{"num_hidden_layers": 14, "hidden_size": 128, "num_attention_heads": 4, "num_key_value_heads": 4, "head_dim": 32, "intermediate_size": 512, "vocab_size": 8192, "hidden_act": "quick_gelu", "norm": "layernorm", "norm_place": "pre", "norm_eps": 1e-05, "positions": "learned", "qk_norm": false, "attn_scale": 0.177, "bias": "all", "tie_word_embeddings": true, "parallel_block": false, "init": "normal", "init_std_qkv": 0.0382, "init_std_o": 0.00721, "init_std_up": 0.0382, "init_std_down": 0.00361, "optimizer": "muon", "learning_rate": 0.00917, "beta1": 0.93, "weight_decay": 0.0, "lr_head": 0.00621, "max_grad_norm": 2.0, "warmup_steps": 200, "schedule": "wsd", "decay_fraction": 0.904, "decay_shape": "linear", "final_lr_fraction": 0.0, "batch_tokens": 16384, "max_seq_len": 512, "doc_mask": true, "train_tokens": 153200000, "max_steps": 9351, "dataset": "wikipedia_en"}
Each number is 128 + 24 x the weight over its row's rms, rounded and kept within 0 to 255. Layers, rows and columns count from 0. Numbers have three digits each. The size before them is the row's rms in percent of the matrix's.

# down: layer 7 MLP down (transposed), 512x128, rms 0.117, rows 63-115, columns 0-127
# up: layer 7 MLP up, 512x128, rms 0.246, rows 64-115, columns 0-127
down63 074:127151123139156142110128111120175073121132142105129093112091096122131157144167138128117169111130164136132129085140129134152111152096147091120110141160112123113144117151100152127136148133136150146125148150150161139176136143120103128127133111103093102116104128129192155113150136112119110157089094095148097125135142111106091159108055074176135106116097148139142147155133120144084129166116
up64 103:092160112095122146130133169151073131140147099127150105102152133126098084122127112160134142132128133100144125118100139170076113176151097109160140137146092157160115057149124135146097104149116131111131168128130150116134132080130113132166158136092116170105145094138149130135113136142152123124152143143120126098138103130075160168133137139096173088117123112159147126125100140133089105136115
down64 101:131133082101098148117180130174138108129150131089144094154134140120127060117146144113117124113149100138087112118100163137130133132156136117119129119140144131103150107090121137168138160138137104148119128132120133096113154157128115137152104084104078159098107157164140156119145152082157173163162092169135118132084154147144104120156106113152152139118091127121098127124117139095126112180123
up65 090:145111115106133109081142159098125092141140120131140123142155097100117139144142183100124141120185189144122153136088108122138142125110124062161130126117103129164116128166120119106141186156088122142119082146113121135132124120141143108141119079145130106139161111152168142124161143111114120139120150131103138088154144120135104108120138102099083146098184114123166116125122109107144089109168
down65 080:092165120126151139160163106115142095134112111077172120110104157130113141141149139136128158137146126128161094097147094118111084133115090092083114134124133126127145107076065149142113100123121153139117158117156157156158093112140118158156103119111141130119117104104122115149119150134161125134095115112115131154118112135104161124095139133161133129165139128139068180149136115141101178181139
up66 086:128121095119093107129064122143154134126095114100122189102127122113103134148139134167119151140117137145125088107095176148103171157143133139141148159124090140155129092188139115147102129142110131131151130111098148081143155186141131095157134124113128151157147150082111091130129090107124155079109142127139101130115117193124106134118114147162108112157126139142118131116124119137101166124110
down66 080:079084118129155140162122129161141127118113129169116136109117147156130109136144120146118151142128166127122138088126117182106119140128104106106164083158125091104133150140167140118174092120105064156131136134125134155141147154110108136127159151104105095145133121129116152115093169149115083157124074078132101111127135156108115141126096146133125115144128142122078101155161090171119144162124
up67 085:113110139122103182179103093108112091156112156146156135152155181097097166131100157116160133137147161126153093133082167119150126101149149161148140107137110131135123119114151102156132082101119118129145121139121136110141101125187099161140123137129133158107118133138116115154140133123155110138085130124123139130159139117149131110102145124159122082093137123113118092076060123113164106151114
down67 087:145143096118167115130093111126117137141132085153147105152105178163160107182104143146116149109134146139104135123138143091152141147097134115095132061174106085145146132085139147104148130113117150125138133117144141102101125140124111123178163181149142143115102131125086123120129146136138096129111095136081104102158106123130088159169086091115127120127157114149122165111159121135125149095134
up68 077:086123129108113085070123146122062102174151150147089152136125146124117122151147138116108124112150142161136113158171133181129130131151145137122127153116173144114133107130092131129146135109100151116128147092128097104162133136116174099136115135132099136134151146128136151124147149115110164128112117179077148140126145104117119077099147166099106130099111095111081171121120162111150159104140
down68 090:113152149149151078135130093091128143136109056114193090106093145129128106108094168151127122107121110131150123125113103084151141181121123116109114120110104147196126149115131150125170135119130172111166150127150141126127145121139120133116138107143142098105114135171119128126130116125152136158107131138096151107101157163174098141097117139144159136120148166125146170112094119106090115130103
up69 091:116164083112148140139153163114122106138145092105150151106097139093090107071112125163154139156160127131196133136123117127068094126167106132100111145118098136122152116127142109087123132151136157167151143148142081113116123136155121118104114091131153142103135139086129119126108138143107142095140164147189105119148142088116117097120163130132123188134137110138139094131147102155124122127148
down69 092:148106129140136149193149138105127116105107181120110169118135103124102122098129136123177137098117132124095124155141126117132121141127138131122105100180114083128094074189102155163162181141106130076132169126128149106116160134109128121124130081155091128127130129124115156114126128139108143155172119098116124157129165113117123123131088139128100070122118124171143148126101148143091139127140
up70 100:113133139161136154131136121112116105127154142152098112120137123143131110128120136154159127133139154124123108097131114130129120161188111089154099141138095083111131128147147100134107146097153085144152128125126131180159135126076095077080157148095128108135154138114142135163137111200123160129134099083106167130163128150126142174144104074135122100136112095096107130132120149158140094131161
down70 098:113185107075135129133137134136161122104150128106152125120121170125124079135109099100116100111145117164107113109144170153122106090148138151150152087160129138142123085112146114152101131147120128078136132111102104112114139147118091113115090102134158127121133094155099106118146115128149097099125148184101118162139158163101138093106170128147167155110150158166099145154129133109143159168134
up71 091:117109128104143111120128170188137136090157136088138096165165106118129104144143109133139095136144119131150109076128143126088139105132136128112128100114140145154094095118096166091136155132139134115106147142156133113112128117152131137103089130174114095145140122144118081130129085142132143148126181133129154183123128149154121175109094117106120129111105103089152121090168171119115183149101
down71 094:085132131101131136130159145134138177085145111115108124137150057101119110120140121103081155112121134140134111141164140117110158167129097135124104132108133121162111099132100112142129070120131150116116091172138130126122108146170145167112155139148163116139118111125115131144133111173180109139132141112179140122114069142138099136159127111134151098139134147112177100148160110093111080101157
up72 109:134086125116123130104141139163105122093135142163149171144099114116113136180136135140138121115108092142155138143137106180187111125118144142128121099118167145108123180179107109162132113100134135142148127131123136098103123149151145104133157126136166110126109127106186110101142090149093144111135146110100160125144123110130158094129095151147103085098161132108108099112096103120102079180120
down72 111:161116083100092102136153129148143128129119086114159122110148132123081135152143120133124119102122128140163135128163155108132145131154119166119134140079110178173096115141118106117169099098149104130112095144136151124086140091135133123156149107128160103144108184089116169169122137128091126118079161134115142103113117127115141143076156141126107113163144177153152161122101137090123130102142
up73 094:077115130146113126140134161111122136133142090147136100110142126156100065167087127130110151137115107138192109132103131156145088100119147128107110136121172149132148171169097201134131162159115116118131172164102137150143112121094117109123126114161137123122119147137110118094106115118133145089089149167096144127124117111148136176159151126159106139113133126151129125134145141171107106095094
down73 096:117104140170113152124156116139123130138182132107088119139153084114165136045130105181086099155134130111160109098128129165131106135142142119157091144124125098120128160105117117120148134149125142121167150093121130141161107082101141147112078111115104128165116155145125150085122146139121122138100124136123118102133105141135165155147184081133128133107121137143116150130148140094169123100161
up74 107:101133071154164104118137157135136126157117173086094131145152100119148112111126143140105133128118139157108114110115101136128148090119108127116148135064102158127120104105134132093167103132100108112114156147081092138148114111135117138138116102116152160167132104145138077137131150110134128140115119124121175155133163135108134159146203129161110141159128148128131106125093148116094182085095
down74 111:158105110116053104139144158135099150111146130122117155132159116114130111111154133123113187148120124145127166130113135114126143144088114119125124124139147123096142151153167128119133075098125106068131115149102089165155106132111174111105177167179121125120122152145098116137119103127163136142091093157117130123137141137147157104169135174101096124108118169107164136145129099134099125103113
up75 105:090132109135150125151096084080111166092134121136152125132139183113159156101120119125135104134172147083140127150131157090130154106123183161115140100159158155127123140097094116115159125102143139117139149108135109149101112126169100165132124163144092135173135101076093098136169116118128130130107124121090109131153168124145116142093138110129107107144105171130094149114111143124108170114114
down75 082:104108107131185132142120091116168118120131123126103133112079146144160125140148123125139165162122146166137186114140152134145117177133102139135120104184123126129128116114156124137120121086126146121136121167153109135135102145135128161083120141107068087153128118122146134126140156134144125143096165093118137119092110119172120137113134115145147072105079119130086092163117108178079121114122
up76 098:104149136157136127127092130115164148162138096136148132163112158118109136135108100133150105124065138109149149118098166145129143156122123116137108118141086122146127104117151134147108190130120122156108116142137109167108093088133135110195137114145120149111152109121134138155130094113092174084182107156138162110103154183106143140110101127111123139112179132111117133116106130125119062133120
down76 097:085150107129126141108115120103117136121149128130127114130117113092146125151122120101134116117162092170106094165137109088145108095100118156143130118152130144075101143138134126158118150126130138155145140071142115108126165150132118097101129123133136164144131138128142116096084122112150106114120135105158100134130147087103114106149161122116182164146057163129142164154201161097170146132155
up77 109:134133135109108088106169137117096146108143132125132122132137124136108104096092130149100148179159163138148127131101096115091137178131115094140106115116115131149140092153118110141123123142139145144167103185184140165144126155099138181129125114132149153088136054113148127109125125124145139100144138170102123100119152151122112119122163120151166095104150096139114101128132094127130107062136
down77 100:118141110095171079094145084079147100113132154142119134115122135134093120140148098150116121105125108115098187140169133115111117120099144174097182154121168134122129099143132119110128150145126131152073141158096155102129144118167154171149091140109087094132120139127140089113128137140126100105096127093135134105117141117148125148174146159104142159140134143137115108143159106133093126174152
up78 093:129131118105145167122097122118107123041103105120125129135148102154115108114124101135144140111130129152150122160094162128117106173114164124107166117105084115105177129141142123139134132131120113157102097101123141107128109160129138112139144095152114149193132196130140069155113128126151147102170146127140104148103108142134092145104133179150088108155132112137139123127143153106096131139164
down78 080:130110120160169145124117119153114068138116134119109124123077153137131128157163155118076161148137144132129169118179107096136143169118123099077108118150123103127115078146089103145115100103108151178116164151118133094151106118097107115133171104129106143113087121145124161161144135120155112171099107126107131138133153151133144117151103084121135122091119130118171151149135116168128118157113
up79 081:135071079141155153132140120135140118107114127117126089149141128124121211113158131154094131107168155133145081069156167162095118131112112103163147110100134124174152117127144128116108128101127096151136139107085132149131124142139121111080123114140082158165118122093124105093138138161107162143128148117165147152139150117128160097121175113111102129132119120128134121130146089156107148146118
down79 077:121122110172132125098121087118136124090086078176163121143135094164163125173113103091109105103156107153076108110103108115107143143112123131133114147114129152121093131140144115154137101146191131124078114108162113110113147119140123102133090142148131122102121145138141138168138119088157100107098111151179131150119141130103115104118128145136154176149172140142114145117131116140175170139140
up80 081:125203117146131160110143149130146116142127157109117099124108154097108167130081131146120159177112134141190113139089143135097103138098109137096134152165122105155125112118101144149128130128131118139130132134113138179142154094147074177108152096104132139116190105153114118079138090068100130133099129135122139131113104137093141118125121145155075119114139134118143139134124124118150140146149
down80 085:146140137103124109071154099132154125150124140148143146102088115106106128138100099112123118100136147127119158164100135169153133155137119138127120120129123154185124121087156106142128062137099117163187089069146131109143123139116125127128126086096155173139112175111114127147121145129132104133103108139138126099099119131145100136153144137156132102163125108157168141151110069116128088170144
up81 096:155119161095136090163142114101146127118156128112099169113147123132104148156116161143149092109126114106120135185122155123124121140171124111065106104118127100098091118142130109128135112112130107122084146156116151135132172146171145093136141154096167137110145152173138094101120101162140155131106126132102161108150108113156085122174149078154121113104164119084126122154127139139150143153114
down81 105:120096119153113103123137139166119116107124099109147111137163084085162165129140126211128137133125079100147100117157130125113090112114106108114174149143135097116116148169131180142128155143137120160099146100134124136169084111154106119126131137134118170118156088082151101164143114134132146113143142119146092154158159124107148153139140117080125107173113089109113122115134118115100131118131
up82 113:130151121146160155150101136139119144149104132128114136172103177138104109135140136095136123072134130109170147151155127174155140139083167064167142126087091121130142144133135126082134111103133144107104132109157116120128129093129117130105135157139118159090168103117112124113137167106126115109157097099122142063146160125091152155109110130134133158102109121113114099164122175109106160140147
down82 125:151110141136122119113111143156081125152167106098121165077074124142151166139104095138136123135137132132099144082100140114118145159080140146165130112121117114139148143152120133131130128124152120177139162130137114127134104083117094058105151112136145105136149146142116125094089110162150158130089143109152124099141136169134087113149168135166137109110110129144130111151128163109093102132186
up83 079:155158130156128143102171117076131152079129141124075148111111126143166138119130133113113096144135143101157134138128147174094114101126102164144142097134154174094169101098164110120153151159149150115112135128110100122054130136125114113146141115119147116110114124146100086107138121144122141090111124132123118065148112098114148145122104115164135149173156113119121149139166133153149139088155
down83 083:154107110100095102137111114140111120126128113108141135103113161165146092116147109138143151173099097121135103157139102100152135139143158090103057109110131096125112124165101153136146094117105157123145137141154096135125126137151126167119135127173168129145106147103093154125097150156135121126151107136149167145134085153135159107177127116088116149112155132139143157123119122135176070070120
up84 114:125116112114145166094122133097081151076133091154145140135100125129110117190113121155136091138113158134164137109150114108114133204148114144118113106118109154129135132114145104153136116116138134131192130164131114130131151139144135168070148158157173156129108114117123123126103142114123147097151133153117109161123148143119125099111102133142135095143140130150088148122096125114066151074094
down84 110:105136089149111136153125122133146129109136133137135079143138102124120114078155150101115093167119121127177126133128106143095129114115152129102122102154111113132064118116134119127104086149108165162095130129131169127137143153146141138117166155111134086115136142118119118156155146114121118131121082099106137119136219154124147111157054128135146112128164117130079106132141176135135139163132
up85 076:090146088145133113177170107143116124114137089142172114153124157111144098141132189116130174129112135089172127110143156152088135140101074108141152108140137130161086138153141116125134157167115111124108100114092113151133098144108072119147120113113130142121112130107115139126154124156134129101126107095101126148155086117124138123148129124169169164074138151138165143109105103115104127110164
down85 090:059089144143168095143152121118129139121137096154133119126137147127150147165143147138134093109112134107143174108129157110084156097115107152162130129128178111115109144115129096163148137075117095151115158103134101102124143113157154125155125155140102116122086128117123138137148133100144132136147096125079139125136109111083115188114110156162142150118152162133143102100180089151089132119132
up86 103:141124098114142160125166126136154082149145124155124130106147154180116159097136090131094120119105132170103129131099123173118082131152130093155097136100160107101133130070123136146141130153108103132148131122120107120131081163126162142156119150156150138102124081192113168131137121100086088165135137137136142133115132122145127160129101122093136090109112142105105142133104143153161098149090
down86 096:127149117138118135126123147166133139130137133082129141130099089096111114141097180112154173123138142116109111134135160100142178120139134135123129135084101068124097145127170174133140182094076137160142132155136187108156123101126091156132152143143127140125104097130163103167107159088116131152096124138105141106096157131114118093147074123114107131141106107157153101131141137122123112129145
up87 097:132137113068124087174116149158143110094120144111144168098174140181156145105168106120135106142125103144126181153163161116127094137150101157118141105128152118084132139183150127088109122135158099126139149131101110125153096133130109149080121094133129133131165127165112131153154125119106145143149107142110081092132160084134129111129126112103130095123112131116123138132119113161153166137086
down87 107:121113126127174145142139122116110152148152147107115131111144132158136128104134129117160132134124083165136131112091139129154118140143162149121115106068157128107120135088140110109115116117111155094140135074104153157097117083148174153129156102054121143126119095094180127126121115115147123110119113131132097123116145089153096105127155158170154099119141157161119184115139156164148155097104
up88 096:126148141133154078127117135188108104122140106085170135122085147114108144150136135142097116137114142147143133082137126121065195141134106094136122109149160108120092125143119144097133166122104127114112128137111107096138144116157135158111154111168149157131126164135113130115101134090127124161163140131081119155119135090128102141093163112144151163093127107124148132142110143199131095105118
down88 108:114120136129158183143094112135135092143091134160134069107112133105137147123138122135135132099178129104147169144173095149094112106127111102126150130150076125075098096112120138132131129142108117128097128136106126098145137135105130107198146126138149139134108147107153141108108134124150118139136122117101130095167139125110142156141135104108145176141129107143083114143177205102122110129168
up89 110:134132163127146071083160111129087140165102113146138149158121141127110094154147119135143125092156135119118108112145089124159137129088122176108130134102103125127144122121125099166137084098139124097165141152122092164135135115126127165125140117128120098116099091125117146131092137169090134135103052147097124157155151153135131141131139143143115151126114170104102160148112130181090101097156
down89 114:177110092152118155115081140121136122089143152122121117124169143147150165133123176085119116123108138139123140108208147085114143116121125138145097157160111134095135080169148129105118143141139112105169111167099109128094121133107114094105140132138093133123153107122134130155106123093127098169139126131141154118117157123137122154139110082099138132105160088127189156160132099123138131103109
up90 082:119120104142103141143145126101106075118170091144095130162145103139126124183100124113133141124151170115121148147126134093123137148141111167108121104104124112116120122100190147139127143102140139126164108163106130105142142134106140150113129193144134100121099118133111133083171122156118141163143107115080091116141080104084165158172142137150136111139159122132123084142114082166105129126134
down90 087:107125135112159142128125169128127129157148129148159117151121115108131163121128140118127108141147107128144115137138132130149089149157125076122183104099131122145110093125172086138096142132090147157135136110092134133116125166174118161116129111097093130082144135146156133146137081103140131102097136116122140143109207109056114118170163079110113138114090141160158164127127130139113136132102
up91 099:085155120115112120148140140091109139126097113158153131174154123132101075130146072130143154086159151104135127128119112133108147138130126135157111155138102122112126140133173113107117174108128111146111123132129148137114102108116114147171136118105143080111128161102104149076127110124091128157168095122103141194132132145107146146162149094137134107114091140110134084122139100198170121139125
down91 104:108144147116113112106114084143114174137206114136119124141109129092164115152119126098156074143131090134129146145122095123113125136111140141154095125121113138108085110132143161107121153170103125131155084105119139129109133119118147134115159140133138147148102138121107130164139120091085128142127126142176129110108114146181114122082182100087136128128117123157193137120173114123167166113108
up92 089:145155109076143140137133135148106150119140123155122116164117139136133149134119142133124114110136158112118103129114163086113119110119099158123145136139104100110115131142116104162141109125094145133150128141089175109096144129168063147174096142118126088128121109161097187123170142144094147119094106156104178134151120098160100130142132128174113135161150126067083135119122135126127110158077
down92 089:124144154113110145180101122134086090138131084141120096099106115142118122142099119116112119144133093145125118160138113093158090152082127158103109136146133159134145121144114150091125110118149160104106134096171157162170111116098102150112172106124139139127124108174155136113138107113098117179104128098134149181162107114168109129112160115155141152097105134145114111175105137126154098139169
up93 098:127156113137113130106083119110122117130168153174100142118160145116106148178105161140171152137122166116125117118151109161160109136076111172123148108116110146089117084096116112078115114191136209147143119167098131155107099133123108133139153128148131135106099165110124120144147130127126110105114111113146132122116092137163138128109130105115165110135093125111132074124158150145139126141127
down93 105:097099116097146136120119119122132120105166121148129145146118095122149095149117104129135158122108193134156156126153127097148141145087099118091174136132105118158127130172103103098153148119113151135139138119111125172142145096148136110117101152156114161111153172083117135106143119138129136161130156080118110122123183107165108134091163113105113158156093136097118070169156110111135111095133
up94 089:166123143121142136135097138140164129162137118123116130133131112110115122138139116134162107111118167109071102114097207107122108133137133124171153156158122128120103145116102158100156121179133104097154150132144152091133106137166127144146139121114169111123116111151117131077106074096134128156180124160095115126137093109156139123114109133110112081123126164122098137152070126123111103169143
down94 083:116147119152126154135147111171131084117108145113158139112040154132114123155133131125183115120162130136151161162140114129156117133133100136118128144115133132124091103181159155132133119154118164176135091118138153109155108090110128093138069139135126111178122143126119125111135139089134109121072132117120124117109136116098110158118088117122175122150092147144168088137155106133129126096127
up95 106:122117156164168150154159116144063140109207107105157113127160164176121136106115129149131129126156115149136097125127094105146130141141153119107166129110123114126118145112110107149132095126188095076130128124126116123106084111143130126144118111082160167097136093144084104167124100122143111126129129125108098142100111124153088141116129166146170135132102124096133106124149155133161135142109
down95 100:134114115105094121105147154150123172120069169158076101140092118089105138122138123152126156119101150169105079144125135134089146131105149152133135104107134132090129156145132138122144150116105109120143177101112148165124099140100132122154144128190145090159147120169116137117133129121114109159149080148129142100123100129139151158088132122185117080118120135111147158123126151111087114113143
up96 104:107123116099136127137146127104110117093185136104158094121097132135147111130119120128131151121144076124167107147156105131136100168047155097111179135117160092088129136113145135135144152184114124150148135126135129153160162154134126126087134125145098149116097158141129175103088120131096156152144127153127119085139136083115139096129138112126146117133151119145109131108120129130055132156132
down96 112:133136133116124104107112098132120126129118133129112161115088141103107117126146142058124128124125085114078117094088162119162134153090123139155130165125140159099141107142095159085118149124177102159131134168123159081187147134114104086146120116116105091176155151116110184128095129183136099133120121119159133112126122146136108126110126134148118121105145131135133175129157154123149140158106
up97 108:179170105110166109139106097103102116157121108142133092132154161069116120117132123168128080091127124115121173153132098134135140136156135101112133141136122104113112087139152070095118136127156103151151120140137134118135165130114116155154139124108138133138171187106134105106141147093135100110109105117084134145129124142143126126202160099145154139119143153093119108137145167122082128148117
down97 103:103099115126133154121106145148148174095106103142122112118120131116141156077086113128128133122131188124150165109138143134059096152131071150117168101150140119095120164170163135124143135138145159114158141126098107120105118145118152109160104122128091150120114162141146122109100136128139161150122108156108164146143145128127166125130156103089111110136116098144071144168105142105168100101134
up98 111:144127141120101102161158125120102110154102124135132118111155116116101158170128109143128121147112127136093134155133136154101161131111081117137136124109131100125124138092108113121134083123120100126101137131119194086143114104086102137167162116133126112119140134115115131112078146175141173146093089162119113172150110159142109093099117101163150143166152145182126122142137120131100156197108
down98 121:137105133144062133151123139112181135115115103131124118106132088156113065126120101139136118174120134121134129186129095127157107134081162110158098116148139125121142146120136103107148166172117124105119119128126141096173115127123099110128146130076066137160123124175098140131123147125123131148129109140112148174138120140121135120140133105103158169146151070143116146082092143151156126150124
up99 097:128136139103105098112133150096108129088151119113148158117140138100128124104156108172117154126109128140135121103126097112102117169137132090163153128132109081119127161128077105133122148131126113100140159139135116154133156134135108099090153140096118170128128163148108201075109165125111144156196128135087125116150156115108148116149155107093151131126170104160117110152140134146152132075137
down99 103:095132130147143092070116137147126105127097127119112076134152082133148140126153147130124098104142082148143140133129107171143162131147129104097123114141142127150122095185128154101099113165152163154140142102111127124165095141161115123127125125106122116128124079107115127145122163112153075080076135128165117151129139114160114151133124119134129144104113140151153092150165117176108175101164
up100 105:144144143130137131106147179135119124100131109113166162123117118121135124107173113147153153167118076145117124112119147177117098117127093111118137158142137145131161104126136134101105161101139147080109132139156131115158139112123073100126079129175136121150120136122158188129109095129086144083110161127111116107094100100106116142148169151113141147133152168127084130126114122159121127184097
down100 107:135092119136132092148088112110148114168129105144143103161110107123137132121129108123123147140146131131179174130115155116067143136137115140103110127135160124115157111131110118123108073196142138149132165118108096111143122150117113115134165127126106087065140134113117109133152120171120108142159138119147088095114107117156156132133105106185137140102135163129077189131152103133114089145124
up101 110:087122104148164105123139130134095137109140128161137112125153134146077129183117133092136127127134163134123123098104125147153097142080115086107133112104100123171147175157139109127130104146105114150139132182108137160114146131148079120132139140134111162145095116172127153126131126121108146172140127124089138155159142109112065086161147107089103159134145104135089144141138166143111109087138
down101 113:107118111145163143149109153084138143139137114131087119150112160169087137132151120112151138142136084133137138104118093167176149115133149096159174128133121142078117132089126135105153141151148105104137155097151114128097123095154121116126147099110109120118136115162149146165147107145109137104108105132127123120080122101159169123075116151148096141139114091188129149084118103095174139156119
up102 099:091140142135153119137130091110148071162125139135126165115128142171081124098114122117117162105144130138131123097139178111109113119147151119120153103108121088154091116146134129149154102114127110130125146136136078108123089133141145162144102126117173131113166135184160088122165096140092098101162199164137085120117150134106127145135149101144146136097122103144157089127142162111119122129120
down102 104:128147137107068140118104112126083182092097129127139114126158131115141127120117142161129123148082143139163121170168119104144123115079086099132134111146142134130142128144136108160157173135095106096139110129128174132149100164121130143161121148137139114149107058101102138155131127142148146119126078130121170092105161148140113107153122141087140100136140148123109183129150093127151125094110
up103 112:123140105124128133164133122109114181126143078126151098123131124124114151127149136143141112045136155149183118135084144109150066147096133118132122111115162165166157100151121138140150131142117107134124161155164131127091158106138133126130101099116109154133108112160120125139116169104173160125148130116175105117119135116106117140102137096109111095073135130140093143104114162106145149123077
down103 117:109145102133164132140168124103151123126132127111112106151178125086136094132132077144120155156125145149158150148125175107135142105124140139095157139147151095157111108154158141144127079117138085116165155107102155066131114120145137165089106117133097104115118129181151090133125111096169136170130137124117094119142105096129142101133118121087155158121121173145105084150126121098117110119145
up104 098:121112128122120175118095117147105141120143147138106130139083156128070137131126193142142104153136155129152128118113127149105111086108161105132158126137140094112171143136134094186127140117122144123084134137156107121105145128104119150086112141142145114151120182119106115107132102135113148122115158136129165138139106145100123134174175174158100097085115111136126146142113081094121070134093
down104 099:113078138151174110091155141136125120095133092137110151154113151118133148108123145153134141153169116140102159138110116136133122132127098136129134122126115146154135103171163109110154142115076153153123104089125138115097128102109126153122146111101116100174129142118165118163119125104164083112088158159163134143119115153142149093100165087096144102130114143087074102156159163148136129161089
up105 124:115093071125131155155111149112126140089151124133167161125145135134076145119152140115134099122131134171118095111099151113149110145127176135141105111107106165134128155151071134149102130126180109131168131145103107133119115160142110120147121138118126102133151148098141137104106145144110141124125102141118142143150117142172102100069111114176123121173136152121139151130092111073145151082075
down105 114:156128128141122127117149144150163138111127120114127144102094114112092144139148132165087170150106099175133135134138131163127133117124088124147131112134207155113155152148096143095103113126106201119098125138162128118126125175156119103103097100117118163121113143137152137098125147110162155068123122096131144093143114145090123110115164084096125139087105129140123093087126134147112136142142
up106 080:093155131129144107130075148155162124100136119112102129096171147121162130120139167143133173117143119078090087116111142104118108147136111140185145074129101106145138155119135182109161127109142122119149136158144147148128067114142086139151146140123127093147144121111124132106128115110106113113142141085156108105144146141139100122072152140161151124143085181135137111139089120126140121114160
down106 083:130103094140118152095150099115146120162121150095133118128133115140147166116143123102164142113115147147133110133158108137126113098152154117139088097113128112156114138113141127125141110182124123126146139156157121095181133122107136102141077141103101150161112149123104120111130185096096125214139137104110130107125155113123166112116071101129141134183142130107147171102117088143082136142138
up107 088:112151106080155170132122117097088153138120143127120148142128150142085144154138123117096152209133125162136124116132149121144105092103136118124115114097151098171123152116133093142133138119121163157157086128104151144096145127119130133077110144178096105129149105165134113141154107114147143100111148147077121120094064143163148142140138152098099132119142154143092149100141101116150129147135
down107 084:142122119117186146086120120132127107108129123113106085089111127114146132116154098111138135118156122098157145132209131122056112137136102096163129121119132123152163121135130097069143130163140164119122141117137168090128136098125159135149110127128117153120116136156110099136162176126095119133154086117114123108136169175145136102120142127143128158130125161135131131120118088107092095156175
up108 101:072119109094168144145147133144120111147173099125109126166153114145139141167087135169138093149131176122124091106092094104118107159086107141147133127145150174147078100112166122188134123148085133103155146145152077103095146135125082122116130127125132131121116169106107122139173121109134137135116117144102121141138143142161130088111108146129147089139161106128132148132128155097139134128115
down108 097:115139122144123179129121142129106080147107135119148125118125130128129131141110145172141150122125082134169140161106160135140102146126109137117129103150139125136158133089120136096102115078126097114179105155138132094152146110119157118149137124122119081144130156032145137153116107142173122138163146089119120105173165147188139105080124104126109149139083122122146145139101113120115142122108
up109 113:147134100084144112161092124133093109130151133141172152135100131122123124153095164188127114130115108160137104110121131129099130098112116154141162140158078139148103150130124111135132125105144129157160128122144110141149147115133183110087129141130168142060124085143095110138162154123139128138139135141099161137125121082163109132122117099182149139107064143115147160135115097158125087111126
down109 116:077068128151062136148152143156081103132146111166117102152106164159134181103166117099136100102135127108069110107103118133156122163151093107106119128124184092119131131130147126122140114109115105114144119139151158125138131128152122162164102112139147134127133128123165166130098116133110143132148111106152093118113122107117162103137134136116161102119158127128151127124169148094089155158150
up110 094:102165192140115096145126107102129134153162138111102125132107097146126135116161131133116145105162142142103114103126128151128128133080151102121083119127184121143142146098159176147163116147111137150154172133138076096105117135091187117124114112115162100129127103135117116169135108125092130136122123151133063127153122073130082142150092146124106099170115117122112115138143133124159108134141
down110 093:117130078142127157151158124083104124140120160151122119161074184099160163111153136131127114128092144115103117136139126144140143136150108161080076111141135118134125096103104124146119132132097112138153098101090148129176164101145100144134137114118102139118138142146150098120154141114171159110096121143112099126091119142161151108147147163128140142192078121131141128157123157090120136082124
up111 112:115197155114115097128115130110138117128100110140122093139086114071116143145174107121164142137093119153130129107145098130136140108122159145096164127146107144092113094150104144086132101155115091127132148154170115139095134115139146118145151132145141178114147102101151123131168160090096153091149174154092102118160178093139142108139105126130114165100141121156137141094136145114121132133114
down111 116:164080117158080127155172160153095162091137155113132139085175135090153121112136203094129093115130163148100129110092109120148096141176121145151113102108150156129091153122164136150128145113148125091153138146111172106153132134117100104085161183166115134127098138136129128117120116145140144156117129125118139136109112131102099103113111144134142098120141101112116129116118148131114137152101
up112 121:102147146116103141161125095143090130141103099102127150100153128134136150176125130144168122138119138099165128143153132110106132136091136156114114122105132116112120096126085125136157073172132102138157118164149113115099087106097136140148138103135166128171198111114087110127110144092115170152097104149115141115112118117130103121119150160148155123149138117160100170137133153141090131185092
down112 117:112142143132179125122134114123147116115079116119118087102168144165138157142120110155163131148133139056138204144152141108113133124091142158061114116167147101098110127130122147116150117143133105129117134099089079137117165123097114128124140122119110087165092151142134102088131117142103140132114117141126086156119104150135134151116156120137122111150155127102139157165129137177096153137136
up113 108:090163158147150074115176120139141113131135103111131140173128134119122155140189160105106147083130098139159126145184141143124092094136136101080087136137146113109096120159069139100149116124128106125118131135105102132111135098104113153154084117156138119126133115110104107110118128115169124134120170107123128132107159144078136164103131114114147128132154175160103134099150149155144151122107
down113 114:162133182132120094130115137160145166123146126142095108172139117136144146145117096093140142122154117089135092143133133126146115161117126090125114129138100107103103091166109183142112176149127118111140061154153103095160119118140138101124124123128156146136134090167093120113154126114164155096128179134113125107159115134139132160161094109072156097120120122086111110133113134145129093129157
up114 106:122121118142154112094112136113093132102194150120136122121127136210123138147134150098114149132119132098101106128118104067138166128113070105170155099109105125120124144124125175138150105160150117153093193112160132139138134122121101161105132121130140147128116091106067155137143118145128131116161167136071138137161103116133145140121127122102108111131122132115153134111096123151097147156112
down114 108:120141137071145125094103094156119180100174116132152088105152086116127109089124186143112113147137131138114126089130104126135111147088145115158137101155156111137104121136112124173118102118131156136133091124106130149155148088128120122148079135128130151166155107164117171124120109125136108119178152126132139100166121114106130161158110097130110084104126167149152140112131142158080157129143
up115 085:177138180144115106115126134097184097131107160115089125150110131153138122086112110158081108140110124102116124089150143162109144147146130129139093150117127140059122140166146074152119114146111119144135098141133154141159138131137118105142167143154138112111142166098150080129111125131124146133117094146147125120109112100149142112133077112140101144139131130124104109112121207124122119149180
down115 088:089128105143140114093110136122113118161135154162139101154144104119154163143139100188132090109129105181112128104149087110131109145132128120088135125157164108174129140121133151128140111137163117131149172150187104150117105138112145124124129123099085096144143105153130129110108151114116067119116110121123119135076147150117163102170132085162167127101123123128139133119161067147125113139150